python train.py --n_layer=15 --d_model=64 --n_head=2 --n_kv_head=2 --head_dim=32 --d_mlp=256 --vocab_size=4096 --activation="tanh_gelu" --norm="layernorm" --norm_place="pre" --norm_eps=1e-05 --positions="learned" --qk_norm=false --attn_scale=0.177 --bias="all" --tie_embeddings=false --parallel_block=false --init="normal" --init_std_qkv=0.0625 --init_std_o=0.0114 --init_std_up=0.0625 --init_std_down=0.0114 --optimizer="adam_variant" --lr=0.00358 --lr_mult_up=1.09 --beta1=0.9 --lr_head=0.0111 --grad_clip=1.0 --warmup_steps=476 --schedule="cos" --final_lr_fraction=0.1 --batch_tokens=32768 --seq_len=128 --doc_mask=false --train_tokens=151800000 --steps=4633 --dataset="wikipedia_en"
Each number is 500 + 25 x the weight over its row's rms, rounded and kept within 0 to 999. Layers, rows and columns count from 0. Numbers have three digits each. The size before them is the row's rms in percent of the matrix's.

# layer 7 MLP down, 64x256, rms 0.0947, rows 0-63, columns 64-127
100:529466511521486497507499501491568503471474468470536501543465488495486488477497493484479504511488503489501461460524514488522507493504467471518482520514563534508470474479517559526502525482554527
098:498504518498498499505513483489495458486529535516505501479496511491471515550479487511536516511509469479510520535475495533510500524512528489497538507540528461489510502522527510536540543519509462
102:492475545533486484496511462474535562498515499497474500510501531485490481542490501491480540497503491551527517453507467515539493439507483486554538512502499525474501469489506521525487464510559540
114:504510516500546545516504468527575491496496524490505500534507512499457493476527526509513524502540543480529514509531471474490517476487487489507485504481516584555467489484514549525521503523522503
101:525481492506520495470538527531491473503511551504463500571500512503491505516497502476488519542514529476522498515514492514555517536472486498491488489489565463560524477473492489519460511498467489
098:483514549487520511483431524462515482507499465452502501548533509495478477454485537476497467492513503480501490517454512472498476531502455501553488516497528455474495522504471495513501531447535546
109:527453450444496483495527474488511498486492548507488499524502484514542487480472499468497504520494511481525541485484507527514501534476543475502536541561515500501479510517508505501466504509488485
123:455507492469489476462452507494487499460462477520490500485446464485498472482482454478507502474486465459544468505501481473475471498498537506499493511484498491501523491482454452472460457514526496
110:492517480560467510511510503501446475535516488521568500486505500497499520499544526517520520499505499546529462498515520499548494533514494526587541505531443508454522516520512466483499477520482508
103:482458487554469496512479490505535497482487475511503500492463476468485499535515534511480480513469471480519493487507510503512463512519526507435487519489511502502451495510497447494542511514508460
095:511532496544505484551509517488493467521502497547523498484540474504519487535474504503494487478505481507458506477455509496471530472500507519442521495485485504446486507542471518487507488458426455
104:517497486509504496487510517541486438505492515508461501513518521523497496466522472494497510530519523517443498537557521459465515493491490465494506488568521482460504468501508460523450491460531495
094:499497467448504511507475475501486511481528539508456501464537541491514504514489505491477498501508539530492507492502472503526496473511483500496476481489484509454522478492478515491518467511525448
096:492518476511487465489503511500532474504516469520503500497476512524487510514527511518468521474509498533466517486494453522460465523560490532489462484448468536547540533467495486468500490486513509
095:506526490484524484497497523497506532529519491486512499501476526526494482523508550500525461473517515546516496493494490515478499469544474487520473544526468513519469464505483507498511517469444474
089:500489511516498520467482486482496477486473502502427500509499508513496502489482501485546489510526534442479482458489517477495478502519487493535501573547505432477516449498449516503529490486511440
093:519506487472501488490506460487527488514495467477507501519506482489544530513498502488454515495498502483521522528518519491515491509502474505492512494462450446511466477519509502548511475499484480
102:524476530520492499475532512534519462508503481502434500457482500504498519522528537507501455494481490536544520531528500486523511495517484516482494511491497526505498513509507487529549496438491467
103:491504469496496520525496454498494548489497458552515501468513497508493489510472462516505511541474504508459496480507523523527523513482536471508493473561517465538481560495508495519486575522551496
089:497520481477497485500470501500471510492505506486495500512462508462506514488502465516510522519493509494511509502511458505470529503549516500455519484505466479519525473488563500493487575477470532
107:484493503464488492465482487475477495500491513514479501477468511487495487503514455475490477496503517490511496470481506510460482435507472451483507480474467486532507524476487500513518483492492474
099:511490492460480497540481485485471559524515496511494501471519510526469513517501459517484507511503480532516476481521523506536518518521477546538511527484431497511492523503518543463501532505456492
102:511509470507515470505498472528440529506505467494487501459489483503482503505490515494516523498469508496478509497488484478450512509489493540518511534520452493509507486456484518430438489443505475
085:475505470481523489490482497485470510526506494488511502479491522500517464465487462508528460477529524533518497475501513525468467485497518485510503458473451489524520527519509523476514474529539527
102:514498508489477505502497489522479493476501565502523501493511481477486497516518490512500535478483459506475473486530460540487490482489574535535511491501536466501471522524541499476504527539522508
105:518507522506490489486557490503538509479502494488523501546482498501486485511501528491498492503493510477479524476466461533510469496493490499496508506520529513559477563496515504531541506507509494
100:506517533495491467523487427490466485504472456512517500486491503505497505474499496456490474501514525534483494459525479464478502488509554534530479480535469504473459459512507501440507526478472500
109:500494486443496492517507490530491482485486515481530500507533472522514519496496489475462487510482483506518503499493525507469520485461470510468473512480494512475518467487487516526552496485520527
098:474482523522519502482536491507466488473493513503553501480505478515507486464484493502461503505528501463530531525499509482495504504508489550534479521545558524534489532513510484528503478528460519
099:489492508516493498472476513515481502477509481493467500490513505480547517496469515497470511475520489530500497444459520516501507467494488469422482489457542496545497498503499474481508482444452530
097:502506475501483484500548552510522470510491500518531499514509492508497480503478495504464514503480473478488511489451511534510517517512512524541447487433497494485481482512489521507473497510498480
100:489540497499480481482518474502473498508518532496489500469440507495502482488484479490499508482482473505534495459485432455496479518525534512476498499524443551503493548498476495483497476523472460
091:476487561448514498482476494485509476492487504531535500516487508468577506485490459511465447498493488546517492493502567495515511528510516487456463458495506482491514518516502520492438474491514550
098:480489490458480509506472514499462506486500507547461499461486490470512507499463513521453511468467495508455488517543497518486484567498499447510468543466518492454445535524513469527529500535497474
090:546506488535526478506527483537540493552519501484518500531542498485450501517479514491498489537505499439503544469495533501486543506492487484491516480484544536506495492502478482493512501515494500
103:519469494503494486515507478513421521518496484526445501435494509513560521484488435537530503496509519572487477549537523530480528469506479483518497488525473469507501512540497533476475479498452544
101:517537518515498538465508524468522511518502506493540501497470516502472545531513484497517479503514494512498530499491550515518544546487487529444521477494526524446500494489507500519509490553517520
091:508508520524526505493490527524451535520506524471539501506493509512533499482518525518526498469516517497452456540485516506528451512536536474491529490535479510465494556503542469493491539494477493
092:532480542492510512512484545545545499468494450514484500526536509506522499494480489497454522514494533521484476529526492517531498493491460487526542500499459536487528501476533540461547485498493528
110:529535460518485506497527495476520495497508520513457500520504515515486508526540511499580465470472495499474501492478512576520506457471539500486534493552481548434503504526562484514452555525502546
116:477497520496513514508473507473475477502504525470509500463484506501499515504462498490518531513506490490436508507511468489461460517495475524493485531463486511490536499503475472464496508485490494
096:503513500532484483505491594448497459445455490503524500501509462507520518488513473490502545514480483517508514502486492501502493461460461444454519523505523466528502457484495520483504518499444545
088:502487496533513491516546520496505499500534498485522502468496524499478485500556503457532538487525492467530497500501483542529482511520539487508498502462534478448467550481513481492497452474517474
100:491512507476464508515505509506513493509493536495546500503490486495498488490507486521514462508486475456478468518501506497493488521461493475458486478461487480514500422524500479542443538533527526
096:456489495501473512514474508494523516541484434485556499531511489489487541528515519487549513518475470465550500552471512500496532532526505508467472456477494467543505510525486449476525509503482516
087:491508476519512533548483522536524503500491493502449501518480501493477478464526505512484470494491511513537526533514495456474560501484486515471506510488497501488496443496501522469480528524527537
105:491482506469490493465545441507519485506501527527456500507511508512536516469520481499527516544486501515455489468473511474515505455474462510499468496564537445542570516533505499504487529493500478
094:472506511558494510472505531531555524495482486489490499556536497492493522472499503511523492488494500557463481536519527506540532524468489475486528511499527537475512515497490497502482455478540514
095:472518490468502498470495502497522520488506510474520500518511496468426498484502521494448480498511493507540497529509503478561492508499535487559502492482473490455527469464466477504525458459426496
091:486524501514472501509458478483543516540514514455481501478511475518463470495442492515519522512458453538488523545519523505515522514514456552504448470492455496496505446500513478504513478512525534
105:471487506555451506503510535479514534495470505533431500499461465464518517494508532488450507496477440492516489492507500496516510448478512440491451495472543499516483517507487484517464486473490494
100:476479505448501503536470534516496497467507489507522501517505511510494518509514484537498484515496504468549471464507499518505499501507466557541519512451466490488499454479475506508511538506489543
106:492524538495495532497505506481462510526506491505579500515467462520505509523543556512483496500468477535514505489459525495540521489488496499469540492509534497515533513517526517475495460515514493
087:521528441470510528442494531515467530528504497518495499459517507509488521523510507514554532501480502484461544529528542471486508512502483569521483473470502507491450512491541517468534515472528527
107:506486482557488464591444492483475485494497493484498500522497465469447476508481472512500503506485476455481477518547424448519516512488531501536508474525492476546460512477488489493507493479505481
115:534476484467539503542518495505518484471529476484490500516563505524479480472511511477509498477547533554506525477488518497511476460477522444503514507535522470511499483480478484515507470505521434
110:524517503496550530557526530499483527513531529505522500487508548542526518518506513497486525512544553458469504552510491540487504507491528480478518490487501525506526511487493525559517485533506486
088:483525494516526513454547481475501533492477483516469500486513511520541466486497517516540509488524529476494495518503502496477497512504481528509525527466517522512503556467502491513514487537510450
100:516465498487508517474504461509528508497513500471483500518468506522485520524509522533535474521500502507540508482484513471539500534529500474503510480537500507522483545529541526481455548513507488
096:524510453502505503438486542497503440502470483517494500480465485471512506477492495526451468487499493464490524472473455494480469486498483531501506492461469514439469501467460527491462518502489465
097:467512500544489490491536469491456506525499496456491501476512481462527460517482496474485471482510483478511515480481533487407487521473529559511477484476495494503517450504468505489481467496540517
099:503512536517510530491489504471530506506507495433502501475580517521496509496494539500460519512507502464484465463475455477478468485496539531487510499499497529553516462505470513503537448527518520
111:533474499506515502528484513546475556494490518513512500518521517516512487501519497516533512473497526459517486538518511498527487517510486521520525507507505520413554503525500510538541544488479502
096:508497500442535485519509474466487488511521553512532499521503528501545503476493503496543488493525513524502531516483532493468507484523541473515479525528535525519538531502517490484480517512485530